From a checkpoint of a small transformer trained on Wikipedia: 2 heads of 64.
Each number is 128 + 32 x the weight over the matrix's rms, rounded and kept within 0 to 255. Layers, rows and columns count from 0.

# layer 5 MLP down (transposed), 512x128, rms 0.158, rows 235-261, columns 0-127
[[137 162 128  97 120 181  77 167  92 159 156 169 109 152 162  86 153 116  92 154  87 128 173 126 182 141 116 144 143 136 135 108 149 140 153 130 127 130  74 152 125  91 126 137 138  82 100 162 134 182 201  79 162 141 126 167 131  67 110 112 121  78 149  76 171 153 141 148 103  59 146  85 136 169 147  86 117 112 128  60 168 153 128 171  76 129  96 116 162 160 126 120 126 123 114 157 193 135 109  61 128 141 117 165 107 132  76 115 121 122 148 176  82 144 123 114 157 149  54 125 114  98 101  99 135 106 164 149]
 [131 126 133 126 152 119 132 146 157 148  62  97  94 133 100  96  47 110 138 142 162 175 101 125 170 106  99 117 163 148  85 117 114  96 125 139 172 120 129 133  81 122  94  85 143  98 175 128 144 204 139 138  75  84 138 172 175 105 103 166 121 104 111 174  62  48 126  93  89 130 101  92 132 188 124 111 140 180 153  93 142 126 157 100 130 110 166 178 103 104  95 132 107 134 114 117  95 100 212 120 172  81 109 171 166 186 127 179 101 155 105 131 118 102 160 184 147 142 116 159 193 116 118 149 140 101 141 186]
 [156 152 116 125 201 185 114  91 147 116 176 125 121 120 134 123 134 118 132  66 103  97 173 144 155 127  99  98 136 141 227 143 161  83 126  85  74  97 144  79 148 131  95 115 127 134 186  80 137 111 108 165 123 103 126 170 121 119 137 129 198  98 107 121  72 111  84  87 176 115 143 143 173 197  99 127 159  93 114 131 103 160 100 214 189 117 123 152 139 142  97  87 109  73 171 155 110 149 138 114 172 139 140 104 172 135 122 137 135  99 132 126 167 102 119 129 107 129 121  56  78 180  98 147 123  73 162  87]
 [101 135 165 101 132 163  99 119  77  84 141  87 159  62 127 111 117 164 143 100 116  75 194 108 141 182 121 168 129  80 153 167 159 107 103 136 109 114 119 158 142 158 121 149  86 142  97 142 122 114  64 112 109 106 156 156 109 111 125  77 100 120 114 146 185 121 125 134 164 150 172 154 172 132 159  84 145 130  85  99 105 148 106 178  80 165 123  65 153  90 150 122 110 128 110 106 130 160 138  69 140 134 157 178 122 100 127 116 141 112 152 118 118 138 174 151 154 137 119 126 179 148 109 124 134 164 116 138]
 [150  84 114 130 136 141 107 115 114  81 136 165 100 184 107 182  96 109 132  82 122 172 131 119 133 103 115 114 148  88  94 117 113 118  98 163 195 124 103 137  51 141 163 110 166 152 108 109  99 106 113 121  85 130 156 106  99 132  77 153 122 167 111 125  35 145 157 114 128 142 158 180 113 153  90 150 139 182 101 151 100  85 186 104 142  71 106 194 143 125 124 123 129 131 104  66 203 189 159 151 136 119  96 144 220 112 155  95  42 120 108 136 163 133 134 185 153 146 121 165 122 167  99 142 131 120 138 153]
 [131 142 100 161 125 165  96 126 118 143 137 143 157 116 140  86 149 169 167 163  80 137  42 129 130 132  99 109 119 180 141 151  98 150 171 132 157 107 138 108 135 133  90 114 103 138 113 113  79 132 116  99 128 145 111 109 142 103 137 147 102 133 122 159  60 186 113 126 106 135 171 131 150 153  74 111 114 127  96  87 133 168 153  98 124 119 139 111 121 122  95 106 138 102 174  69  76 120 164  77  96 183 171 109 135 207 106 124 152 157  95 181 119 163 146  76 144 140  83 117 123 145 143 194 158 174 115 105]
 [115 134 156 164 115  76 122  77 125 147  65 131 169 170 133 132  83 174 149 152 106 130 148 159 124 163 104 140 135 118 137 144  85 213 122 150  98 119 125 114 145  72 125  91 121  27 136 135 117 114 148 190 106  89 169 189 123 142 181  88 124 100 128 110  75 119 133  96 141 145  94 100 198 116 147 149 115 158 127 167  84 145  53  95 168 102 127  90 154 154 131 149  86 130  95  97 101 148  90 168 115  89 182 120 212 150 119 111 169 103 138  87 178 122 201 130 109 166 183 129  64 166 132 143 137  77 110 101]
 [117 130 129 172 137 117 126 133 155 101  60 140 122  81 178 128 113 143 107 185 127  57 111 131  90 134 166 103 136 142 128 165 121  84 123 141 134 172 139 151 105  96 122 139 123 129 161 159 184 189  72 175 120 153 150 154 162 144 158 144 137  84 121 115  87  79 121 139  78 134 105 132 122 156 134 153 128  87 125 132  99 122 167 157 121 144  78 118  91 157 113 129 101  88 123 149 178 154 134 157  50 151 174 140 111 103 143 133 103  83 128 124 153 112 161 193 142 113 150 113  74 149  72 101 146 125  84 129]
 [114 119 153 135 129 167  87 208  96 141  92 159 103 109 106 157 120 108 102 165  78  86 177 102 150  72 159  50 122 156 210 124 127 111  99 169 173  86 112 109  59 140 111  96 132 108  51 156 117  98 172  92 168 134 182 113 162 119 120  95  62 126 105 133  78 129 156  82  53 163  66 140 154 149 161 193  81 130 154  92 129 145 160 159 150 166  77  58 133  52 148 147 141  85 200 175 130 183 168 161 115 128 106 126 119 156  78  89 145 179 167 133 128 120 109 143 143 157 131  95 131 118 146 132 118 173 173 171]
 [ 88 146 108 117 141 142 162 138 195 171 127  76 110 128 100 154 145 135 156  90  90 144  91 177  84 117  82 111  93 159 108  88 108 128  99 160 107 153  86 129  97 134  96 152 200 154 112 115 144 118 157 132 111 107 136  75 135 160 156 140 102  80 147 114  57  89 154  82 157  97  99 144 124  98 125 141 130 108 113 163 141  96 164 151 168  78 109 155 138 177 137 193 192 137  78 140  74 105 155 193 165 113 140 129 147 105  99 157 171 134 102 146 122 126 128 125 127 161 110  97 117 120 175 141 124 116 139 167]
 [114 157 138 139  82 130 131  95 155  84 131 132 128 122  94 110 137 104 153 121 176 122 140 124 149 121 178 114  51  91 182  35 202 112 101 114  81  90  76  81 119 124 117 101 166 108 141  92 146 162 139 157 103 157 123  97 130 155 149 102 178 183 100 129 246 109 155  85 159 123 200 150  62 119 132 113 149  79 132  97 121  99 170  95 137 141 149 110 220 165 123 111 163 133  80 159  54  99 160 123 120  93 127 103 158 170  94 181 113 153 127 141 183 107 153  70 124 134 133 115 182 137  76 133 147 138 171  99]
 [162  64 147 159 141 138 113 101 121 117 138 173 125  96 126 117 123 104 114 228 128 106 102 142 105 129 129 135 148 101 150 142  79  75 125 113 146  96 122 128  90 126 163 141 130 131 160 115 185 205  96  90 115 175 140 103  94 126 144 138 156  60 140 201 122 225 136 147  91 154 124 148 149 141 155 107  99 168 132  80 231  89 114  68 160 151 135 108 144 170  76 106  97 194 103 133 166 101 128  92 137 154 141  71 152  80 110 124 122 106 100 120 120 209  88 124  73 100 127 103 151 135 122  95  64 210 134 131]
 [105 157 163 118  97 165 114  67  78 147 139 128  66 121 156 143 112 147 188 129 127 151 136 127 128 124 176 101 164 117 128 186 161 100  55 118 157  80  63 111 111 156 154 188 138 166 110 163 114 145 175 138 110  84  91 137 124 102 128 105 152 178 140 125 116 117 157 185 123 132 137  85 137 165 154 104  98 135 111 128  92 123  94  98 136  96 136 105 136 132 128 131 146 171 145 123 147 167  64  65  43 127 126 124 116 183 136 134  95 186 132 170 143 124 152 121 115 127 154 100 155 127  95  62  84 105 151 172]
 [ 85 216 100  84 111 141 113  84 126 126 178 179 105 130 136 122 145  92 143  98  98 143  96 150 106 117 124 118 153 123 151 103 151 143  83 109 175 154 105 126 104 176 116 163 167 186 126 154 107 121  94 168 161  85 191 125 186 161 128 126 134 139 113 143  21 137 142 130  74 128 117 138 132 182 102 111  95 149  65 127 175 113  99 184 137 105 132 117 156 126 116 141 142 191 157  78 100  94 101 143 102 112 130 150 140  63 129 103 178 130 119 147 186 155 188  76 123 103 143  99 127 114 119 150 101 111 123 110]
 [149 128 141 139 151 139 149 162 108 133 132 141 124 173 134 124  93 175 183  85  88 159 149 143 214 166 152 112  63 121 111 173 132  71  83 185 119 161  54 135 154 109 172 119 212 135  87 120 125 122  90  92  71 140 132 102 141 123 130  92 136 122 133 132  76 191 123  91 146  74 171 108 106 107 172 155 116 111 104 128 102 110 149 156 180 120 141  75  88 154 136 141 151 182 116 163 129 134 106 140 118 151  82  86 186 134 166 125  97 119 108 118 158 152 133  52 111 157 140 106  64 112 109 130 110  95  98 178]
 [133  97 130 164 116 144 146 133 191  93 108 126 100 126  83 115 131 132 113 161 108 101 176 111 136 102 119 106 141 135 143 120 132  97 107 139 160 137 134 148 130 200 165 123 188 103 155 147  84 154 108  86  57  80 128 164 114 174 138 146 148 119 161 148 127 131 131 154 140 116 132 158 191 173 110 124 132 169 118 126 124 111 112 142  81  97  45 123 132  47 144 136  93 121 101 132 130 133 116  58 146  88 150 120 155 188 102 126  95 144  91 160 140  89 140  91 141 109 126 141 118 178 123 147 138 111 201 123]
 [118 140 129 109 126 157 112 104 121  67 111 160 159 151 118 139 118 156 151 106 114 134 160 138  50 132 189  92 100 103 177 115  99 143  94 130 135 109 155 171 151  97 155  70 108 182 202  36 149 135 112 113 143  98 128 141 127 150 112 172  77 158  94  86  82 119 135 116 142 116 126 112  44 123 124  73 101 169  66 172 132 133 206 126 118 191 173 120 140 176 154 149 103 120 112 110  89 129 131 119 146 137 152 171  69 163 114 153  87 145 121 149 121 122 127  96 123 224 126 175 163 108 126 106 151 156 118 129]
 [ 73 124  69 130 105 157 140 115 128 107 126 156 128 108 123 112 187 102  93 112 114 182 128 136 143 129 138 142 124 140  48 136 132 107 116 118  97 107  99 147 153 142 125 162 136 134 148 114 120 132 134 101 154  79 100 137  92 196 126  85 114 157  97 117  87 124 149 114 169 128 114 196 151 160 185  93 168 107 143 148 117 162 179 185 113 112  94 141  93 163 108 123 162 162  97 134  97 164 124 142 131 134 122 175 103 161 132 118 119  91 104  91 128  85 164 151 105 130 144 155 138 142 100 171 100  96 150 127]
 [ 95  88 152 157 110 129 179 141 118 109 133 155 131 125 173 157  63 107 120 107 117  86 144 161 187 176 138 139 109 151 140 158 121 123 146 126 153 158  90 163  85 109 163 127 152 128 126 129 122  62 120 121 144 126 112 131  89 140  95 136 155 123 139 152 155 112 163  76 164 104 174 124  93 114 169 120 102 121 179 184 121 136  66 137 111 161 119  97 103 119 125 106 118 127 159 125 141 127 150  56 133 142 112 137 121 184 140 123 152 121 136 147 106  62  80 136 187  89 177 110 168  86  98  96  83 122 132 134]
 [172 127 155 142  78  97 200 174 129 119  97 134 165  69 155 148 100 148 132 122 133  86 151  99  73 142 137 153 188 115 150 119 131 149 103 114  94 158 105 138 168  86  78 139  91 145 115 168 188  99 190  78 142 119 111 111 150 127  86 101 123 139 132 128 172 128 119 126 134 152 108 129 121 172 138 144  99 140  83 151 131 204 154 119  54 145  57 108 107 127 150  92  96 140 133 114 125 162 114 126 135 158 122 129  73 117 153 139 136 121  98 184  89 106 173 148 156 114 154 117 110 143 127 102 166 106 135  91]
 [146  81 123 132 109 130 157 133 177 153 158 105 166 111  82 120 146 155 101 131 126 184 124 129  94  85 110 106 149 120 119 110 121  73 104 129 154 130 149 164  85 139  76  95 131 102 146 153  96 165 126  90 117 131 144 183 123 151 111 120 125 168 133 130   0 179 146 135 127 162 125 157 160 148 139 180  82 111 113  99 112 141 173 108 196 118 146 122 107 123 147 166 126 165 135 117 122 158  77 161 123 126 113 154  97 112  95 111 170 163  78 141 111 175 108  92 171  49 141 122 147 126 140 112 124 105 135 129]
 [173 120 169 101  95 124  73 138 120 144 111 155 130  60 133  95 114  96 145 128 129 110 183 115 169 114  44 162 129 147 182 131 135 166  95 120 131 121 150  80 126  99 115  82 200  72 105 139 157  86 131 170 134 146 145  87 130 112  53 111 140 121 116 150  73 148 115  94 147 144 128 154  92 142 162 155 113 157  68 128 110 166 114 121  96 170 136 120 142 129  64 186 121 113  96 175 174 149 128 122 124  90 151 121  74  93 106 190 164 121 215  92 106 157  75 160 209 142 142 132 107 135 163 147 118 147 122 160]
 [ 95 119 122 138 129 153 101 169 145 151  37 181 112 149 117  75 141 166 184  46 148 179 129 114 144 159 159 127 141  78 123 151 127  95 139 106 134  59 161 127 149 138 110 161  96 130 120 129 130 111 154  69 125 169 155 137 128  90 142  84 147 148 165 112  91 121 163 100  93 147 155 135 158 126  92 119 131 159 125 156 121  83  92 139  79 120  65  85 137 106 107 126 164 126 109 154 114 115 134 158  48 122 162 125  97 143 137 146 120 159 121 154 134 107 183 147 126 109  87 133 178 165 140 135 159 135 129 139]
 [ 88 142 178 150 129  83 166 146 135 139 181 108 133 153 159 138  97 145 148 154  44 183  94 117 150 126 217 124 128 123  99 151 158 161 138 148 125  57  94 107 149  69  98 139  97 129 108  97 110  76 115  95 138 128 152  72 163 131 129 147  93 161 140 108  85 154 152 166 103  81 185 130 133 169 132  95 132 135  82 160 127 134 134 152 226 148 149 144 105 145 159 141 101 177 137  89 111 159  83 101 142 106  91  94 190 137 163 121 137 135  98 117 135 117 130 164  78 136 137 131  85  97 114  96 147  71 138 106]
 [ 94 153  89  99 140 136 163 165 158 155 189 157  93 176  98 138 105  42  95 160 107 128  59 113 162 119 138 135 120  86 123 111 155 117  78 120 115 164 113 174 107 114  62 149 174 115 153 167 100 121 135 105 126 156  96  87  75 130 138  89 159 135  79 131 199 116 176 168 174 153 132  56 137 171 130 150 136 179 162 176 148 210 154  82 146 126 138 104 168 120 130 133 114 101  94 170 136  80 155  96 136  95 159  76  76  60 134 156  93 147 119  89  89 152 121 138  94 141 143 114 138 143  92 139 137 138 142 171]
 [101 147 120  88 137 140  43 151 145 132 102 161 169 128 167 107  81 151 116 144 155 125 178 198 164 121 115 105 132 119  86 152 165 155 118 129 134 115  69 110 135 103  83 108 115 121 212 142 135 115  41 130 118 142 126 169  99 172 130 102 149  94 122 143 111 149  97  92 113 107 173 141 125 159 167  99 128 133  98  92  72 102  98 161 101 141 159 153 133 155 100  86  99 183 124 128 213 109 171  88 124 116 173  60 112 131 106 163 114 124 156  98 176 105 143 141 129 124 167 131 120 133  93 112 126 159 155 132]
 [144 149 124 158 160 113  82 138 135 166 105 152 123 143  95 138 116 169 141 117 124 131 176 137 132 164  99  90  90 121 128  97 145  98 119 142 111 180 167 113 153 116 165 127  89  66 133 147 172 113 144 172 105 111 129 142 124 101 112 160 157 103 160 135 159  50 132 122 165 165 133 114 104  93  64 115 107 178 108 151 159 177 119 142 125  97 132 158  80 103 105 131 123 155 112 165 101 135 115 120 179 139  98 136 143 126 129 111 124 103 107 131 178  63 158 128 138 100 108 151 120 137 126 147  98  81 111 132]]
# layer 5 MLP up, 512x128, rms 0.31, rows 236-262, columns 0-127
[[172  83 123 121 151 118 133 121 198 149  33 159 149  94 103 125 119 180 157  73  88 123  91 110 163 139  89 104 123 172 151  46 147 202 140 148 156 115  90 145 137 174 133 171 139 114 127 158  51 123  86  90 107  88 120 133 136  72 159 127 148  94 136 118 123 163 129  59 132 112 129  93 186 140  95  67 117 118 129 141 119 157 105  87 129 118  97 105 151 122 147 182 105 165 176 137 122 116 141 173 134 172 142  92 156 119 149 122  65 114 164 158 145 112 121 173 128 136 147 122 161 138 110 127 159 112 180  71]
 [ 72 134 121 159 145 139 170 122 113 153 101 115  58 171 104  98  42 103 147 108 172 148 110 155 131 129 192 126  97 155 169 126 156 134 111 143 130 159 187  84 147 143 128  67 132 115 120  77 125 112  87 118 131 154 149 105 123 121  99 106 213 118 156  89 152 135 108 136 100 171 162 161 163  98 145 123 170  97 158 153 103  99 133 136 100 143 107  90 125 114 105 164  58 201 109  99 133 132 169  53 111 147 152 154 132 122 183 106 118 131 156 106 121 136  95 161 125 143 138  70  87  61 140 138 145 162 108 113]
 [153 101 170  94  85 140 165 133 115  63 105  86  71 125 162 135 107  93 104  94 139  85 140 118 150 161 169  82 173 115 150 114  84 133 155 126 136 161 165 115 112 121  97 142 170 179 151  86 114  73 126 153 141 126  90 142 129 138 115 127 122  86 129  93 156 132  97 162 101  51 158 136  78 147 120 112 111 150 205 163 153 146 195 156 117 133 160 133 167 175 110 132 129 127 141 146 115 137 106 118 165 143  87 158  68 106  91 127 130 100 132 103 131 112  81 148  79 140  97  97 176 178 136 181 119 138 134 123]
 [126 139 116 124 121 168 141 147 160 110 134 146 165  88 170 125 151 140 103 197 132 160 101 133 105 102 116  66 145 152 109 147 146  61 143 129 167  98  42  51 117 161 147  19 139 134 107 107 112 107 153 115 148 108 148 128 130 135 164 161 182  70 140 134 160 122 121 177 141 156 163  74 100 150  83 155 127  47 188 178 141 101 156 145 102 119 117  96  85  85 140 148 104  77 102 175 199 103 130 104 136 159 117 106 171 130 119 150 122 108 105 120 166 113  85 165 115  97  99 150  63 226 159  81 131 164  90 116]
 [163 151 138 176 128  90 116  70  92 119 128 155 123 154 131 104 167 101 144 147 107 127 126 107 149 121 126 202 159 135 141  99 103 142 126  56 166 140 133 104 183  96 147  51 131 124 132 146 137 127 145 137  14 146 114  89 138  94 188 115 118 139  86 122 118  75  85 168 134  99 118 114 170 115 159 131 117  42 130 129 115 174 128 103 190 149 160 128 130 112 122  92  89 187 159  76 148 116 200  48  85 166 166 154 143 128 151 102 139  81 162 184 117 149 124 131 126 141  61 148 171  99 157  97 164 112  89 170]
 [148 150 145  99 126 136 118 133 106 160 147 140  61 130 196 162 184  93 145 158  43 138 152 148 124 115 115 159 116 120 155 138  96 166 128  80 129 114 142 130 174  95  76 121 104  54 154 108 149 126 125 156  98 128 106  57 160  57 175 119 152  82 142  78  83 145 142  87  86 145  88 125 147 112 139 130 143 141 128 215 151 133 132 157 127 165 164 135  90  98 137 145 151 163 117  86 128 132 148 141 106 106 145 194 157  80  84 155 157 118 191 184 135  92 120 158 121  97 113 134  89 129 159 132 115 135 138  97]
 [ 86 147 122 102 165 204 152  87  92 106  81 127 135 170 103  75 141 103 155 122 119  87 123 117 107 126 117  99 100 180 119 142 115 163 133 127  90 134 112 166 150 133 197  63 146  85 150 111 169 145 121 100 153 150 164 112 112  72 114 104 141 100 145  60  98 202  73 177 144 124 170 140 121 100  97 112 179 133 190 142 132 129 136 168  90  98 123  57 179 127 130 140 128 132 114 133 117 123 124  96 159 150  97  90 147  53 161 123 102 128 126 154 119  76 156 142 187 120 155 140 111 124 133 130 112 123 189 141]
 [171 113 135  78 106 180 162 136 178 144 174 199 151 135  93 121 131  90 178 125 128 152 151 127 113 123 119 144 131  96  81 147 116 146 113 114 167 154 144 111 179 123  92 130 125  76 131 205 118 128  89 174 167  99 134 158 120 108 113 137  70 132 127 115 166 152 101  73 128 103  81  85 135 116 129 102 112 185  62 121 107 106 129 128 235 102 168  97 101 107 114 134 168 102 191 154 171 129 152 117  57 128  79 159 157 158 124 136 143 149 125 113  81 119 152 177  76  58  99 121  96 132 109 138 112 128 163 169]
 [168 133 192 129 163 184  81 101 148 119 146  74 148  89 111 165 175 158 101 169 147 116 182  90 160 171 103 150 160 126 146 112 137  73  95  78 145 125 133 130 188 149 114 140  66  52 154 119 130 210  91 183 146 153 105 133 114 117 116 101  51 156 128  69 141 148 180 107 142  91 124 137 139 165 103 142 107 156 143 129 179 135 125 123 129  94 156 170 131 109  59  93 150 113 138 142  98 119 111  93 128 168 143 134 119 109 148 122 115 123 104  98 143  93 101 119 149 131 146 152 108 173 130  89  90 160  89  84]
 [152 110 104 133 127  79 138 151 144 143  92 153 109  78  72 158 103 134 143 154  88  97 107 172 110 162 170 174 150  69 158 148 144  79 143 152 152 150 174 157 156 150 187 126  84 137 113 152 147 158  67 108 149 128 113 120  88  86 131 145 133 104  92  88 138 143 139 146 158  87  76 160 103 130 145 138 121 166 155 117 149 233 127  91 125  65  98  97 134  91 113  98 139 148 119 138 145 143  94 132 116 131 192 206 126  85 103 133 106 167 149 139 137 163  93 178 147  75  97 111 123 136 118 115 127  92 139 111]
 [ 92 106 119 142 108  77 110  74  90 151 148 196 100 120 175 121 171 118 157 169  80 185  79 159 125 131 146  99 145  56 157 137  99 113 177  50  70  81 163  33 140 118 102  68 147 110 178 165 176 160  68  92 141 209  76 119 109 174 117 184 108 109  84 178 171 188  81 126 140 164 140 100 119 115  68 114  88 148 115 103 135 140 130 106 182 145 206 127  69 110 137 135 117 130 137 146 126  86  64  87 143 196 164 148 143  88 161 124 123  80 154 122 108 164 155 174 136 104 112 122 160 105 113 112 159 155 159 139]
 [131 138 107 197 129  99 115  87  92 157 117 144 148 121 126 152 118 133 150 144 174 120 116 130  91 115 191 115 113  62 116 158  83 113  85 169 122 109 175 113 152 152 130 140 143 136 103 135 146 132  79 131 141 101 171 140  90 165 153 157 128 121 122 138 137 143 179 160 167  98 106 151 161  94 110 144  95 181 144 123 118 138 136  99 130 140 100 120 182 108 124 117 115 123 102 143 165  73 112 181 115 188 130 145 138  92  52 116 177 166 117 127 111 153  96  73  64 129 141 197 133 126  96 115 157 126  70  45]
 [173 153 121 164  95  97 119  41 118 125 122 121 118 141 153 167 108 127 157 138 161 103 103 133 108 170 118 129 164 137 100 109 196 123  96 151 137 136 109  96 142 137 189 133 139 124  68 150 131 119  69 136 154 114 126 156 132 174 153  86 128 160  76  90 184 130  79 111 118 150 130 100 169 122 131 125 113 176 138  76 137 138 193  31 124 121 103 143 175 142  69 118 130 165  68 103 174 195 142 131 113 131 147 164  85 143 103 144 145 192 124 142 115 123 141 134  98 106 139  94  85  99 100 113 169  48  96 118]
 [148 130 162  94 143 143 124 153 127  90 143 119 126  63 144 164 174 150 149 141 144 101 178 149 145  76  89 134 146 115 142 115 136  70  98 114 174 126 120 142  82 106 147 103 125  98 122 133 127 113 158 153 137 169 195 112 133 131 148 156 114 137 130 124  86 139  79 129 168 129 132 155 127  92 136 118  99  79 189  98 176  49 160 131 153 153 161 201 145  98 135  92 126 123 150 131 150 147 105 126 108 161 198 140  69 139  77 154 160 159 144  91 136 116 102 133  58  97 119 133  66 206  84 142 113 113 132 116]
 [147 152 139 193 124  95 153  99 132 103 121 113 137 140 109 125 121 139 134 119 165 110 154 120 147 120 106 162 151  91 108 126 135 136 180 110 112 141 121 114 127 182 126 138 138  80  83 132 112 137 103 124  58 121 111 166 147  81 128 110 147 153 149 157 156 111 119 151 192 100 144 120 181 146  83 104 130 172 148 179 121 111 140  96 163 104 154 131 105 108 131 154 116 148 129 115  97 106 131  85  98 151 112 110 124 105 110 112 190 126 100 134 151 201 169 133  90  62 154 125 103 148 106 184 131 100 106 127]
 [124 104 126 133 119 135 100  99 135 124  87 110 149 106 137 189  98 152 121 114  76 116 104 161 127 122 137  88 141 148 170  80 158 108  89 111 130 137 167 170 142 153 148  91 108  98 149 113 129 141 163  98 173  62 114  78 165  94  96 170 134 173 151 120 190 184 113 171 210 116 100  91 165  89  84  92 142 116  69  95  70 147 141  87 156 105  98 101 123 129 202 169 158  95  83 161 168 158  89 111 112 143 149 134 157 113 152  90 123 109 171 164  84 118 161 124 185 143 194 147 110 128  84 128 156 146 123  93]
 [ 96 158  87 161 113 189 122 140  97 121 169 129 164 144  71 177 168 156  72 101 147 149  75 164 138 114 108  96 102 128 120 123 154 107 147 105 113 175 126 112 112 155 147 158 141 176 129 134 134  92 100 108 124 101 110  80 156 115 148 108  78 128 118 131 175  84 168 109 125 109 170 105 119 111 138 100 150 155 123 136 117  98 157  83 111 148 102  85 102 120 118 113 180 171 132 133 105  96 139 160 151  77 193 139 114 134 169 165 113 136 135 176 109 180 100 169 111 125 117 135 123 132 145 122 128 116 140 105]
 [160 180 104 122 144 133  92  60  84 119 103 115 133 105 130  96 117 163 160 113 170 153 101 139  98  61 108 156 109 112  97 170 194 149  68  91 112 135 189 136 147 128 117 175 108 142 141 143 135 168 115 145  99 181 107 114 135 171 162  89 158  88 117 153 124 150 107 148  98 119  99 118 170 114  91 129  73 125 111  82 174 148 171 134 152  95 107 107 198 123 158  78 135 110 142 169 125 164 130 145 139  88 158 129 123  76 130 151  83 130  97 144 141 154 116 142 141 161 129 161 110 105 138 133 116 128 109  97]
 [131 179 156 126 188 149 107  90 138 164 106 109  97 113 130 109  56 112 107 110 109 108  97 192 118 144 118 147 169 145 111 142 147 214  77 140  98 148  60 142 123 140  98 157 100  77 113 144 108 151 131 125 164  96 161 110 136 128 155  94 118 153 109 175 161 130 113 119 116 110 105 175 121  79 112 133 152  92  95 146 170 132 176 109 120  81 143 110 148 153 184 148 172 125 156 132  91 140 170 100 104 138 140 146 164 133 141 102 124  88 130 129 196 122  61 142 122 141  78  99 124 146 118 139  61 118 119 123]
 [158 151 115 116  86  89 174 152 129 108 163 146 112 154 164 160 178 117 146 112  97 125  90 139 106 149 158 115  88 141 118 184 113 191 194 138 179 202 131  99 132 121 112 100 138 123 133  96 168 170 129 137 132  76  92 111 101 124 109  99 118 154 186 171  91  95 120 146 142  79  83 124  98 217 120 150 171 137 149 134 127  84 127 125 139 134 191 134 151 142  58  79 167 100 158  97 103 131  71 149  79 157 102 118 109  67  85 128  79 119 101 110 179  78 117 127 159 150 133 150 179 132 111 155  94 151  87 116]
 [158 120 157 148 166 160 117  89 129 129 169 175 163 163 121  95 143 125 132 113 126 109 154 146  89 116  75  99 130  74  97 177 109 174 110 102 101 134 120 129 114 188 156  74  75  88  42 121  72 144 100 167 117 146 139 143 123 146 100 128  96  73 180 156 138 130 161 158 189 139 126 173 152 146  64 118  97  79 111 107 142 145 117 126 148 182  55 166 167 172 186  98 101 134  88 144 124 109  89  89 135 187 100 132 117 115 148 171 104 126 159 124 137 153 108 216 120  89 147 164  93 114 140 157 178 103 120 115]
 [144  59 173 115 183 132 140 193 145 151 122 175 121 176 132 136 141 149 192 107 128 157 192 146  86 110  91 188 135 140  83 151 131 130 147 123 102 152 179 127 135 135  84 150  87 100  70 117 154 127 130  86 154 114 139 214  88 113  85 102 119 142  87 150 134 140 158 108  83  97  58 159 126 102 155 167 145 107 101 139 162  89 128 136  96 140 148  95 140 154 112 129  99  82 114 150  86 131 200 109 163 122 149  94 114 182 139  94 131 117 133 139 132 149  89  88  78 139 179 119 131 149 122  75  86 137 115 157]
 [100 128 118 133 123 153  79 121 152 176 156 149 144  63 130 138 155 171 134  80 116  77 111 111  93 102 125  93 124 115 179  70 133 168 110 116 142 116 106 153 122 126 156 107 195  83  68  94 128 156 155 154 169 172 208 149 104  93 185 153  96 105 144 147 135 110  69 128 108 110 163 153 116  97 109 141  95 138 156 122 122 104  73 140 101 132 121 207 121 113 143 166 126 119 155 144 128 169  68 146  95 129 150 160 103  88  73 130 135 132 121 158 143 108 177 133 172  79 158 127  97 193 105 142 164 120  92 141]
 [111 189 169 184 126 102 118 145 118 125 118 112 122 164  87 132 120 122 135  91 168 113 115 139 209  71 166 179 129 100 154 130 115 170 103 158 128 168 139 125 138 106 124 125 123 111 152 108 136 133 137 100 123 167 102 152 141 109  83 146 125 140  89 113 147 142 162 105 173 135  87  87 167 130 123 129  95 126 165 142  70 183 125   0 122 155 136 176 114 167 174 177 138 113 149 175 107 138 171  53 138 174 143 103 101 176  94 131 107 123 140  39 122 136 147 115 167  81  64 127  91  81  74 117 116 147 171 117]
 [127 125  68 128 168 127 135 174 104 156 137 154 138 131 130 114 129 195 133 133 112  95  73 125 192  97 142 160 151 101 141  74 124 170 115 172 174  97 101 144 169  80 108 150  99 127 154 154 176 110 167 110 173 167 101 130 171 134 185 144  88 137 128  44 133 151 132 113  90 100 130 130 110 104 124 127 135 121 158 129 143 121 146 133 113  95 109 106 107 121 165 115 131 156 174 190 119  96  70 107 151 126  77  58 209  58  85 104 149 102 112 184 152 116  89 162 122 106  98 106 133 120 171  95 113 108 133  97]
 [108 154 172  97 114 146 156 116 149 119 107 121  84 152 131 132  86 105 124 153 155 168 104 126 152  93 146 131 135 137 114 167 104 130 104 107 134 157 140 160 101 133 105 119  94 180 116  67 115 161 108  96 117 113 148 117  89 208 141  84  91 119 101 107 137 145  88 143  70 110 106 154 114 114 195 112 134  56 129 125 124 155 166 126 159 100 136 128 204 118 128 145 133 121 144 114 203 133 147 170 105 122 119  80  79 104 119 142 152 154 138 183 109 154 116 118 113  91 141 145 141 113 134  96 153 190 136 126]
 [129 121 111  90 125  81 132 133 114 154 106 140 110 132 166 175 112 129 169 132 130 132 126 151 167 118 115 181 129 136 135 110 136 104 139 130 115  89 130 131 142 133 137  93 180  79 103 109 117 204 106 112 103 178 164 155  89 161  99 147 145 173 113 182 147 140 116 135 128 109  82 124 148 181  82  88 168  88 130  85 159 161 158 145 125 142 154  97 102  91  96  83 116 128 124 161  23 121 136 102 128 151 190 149 180 113 121 109 169 147 158 147 125 139 116  39 121 112 138 125 101  46 171 110  75  71 182 108]]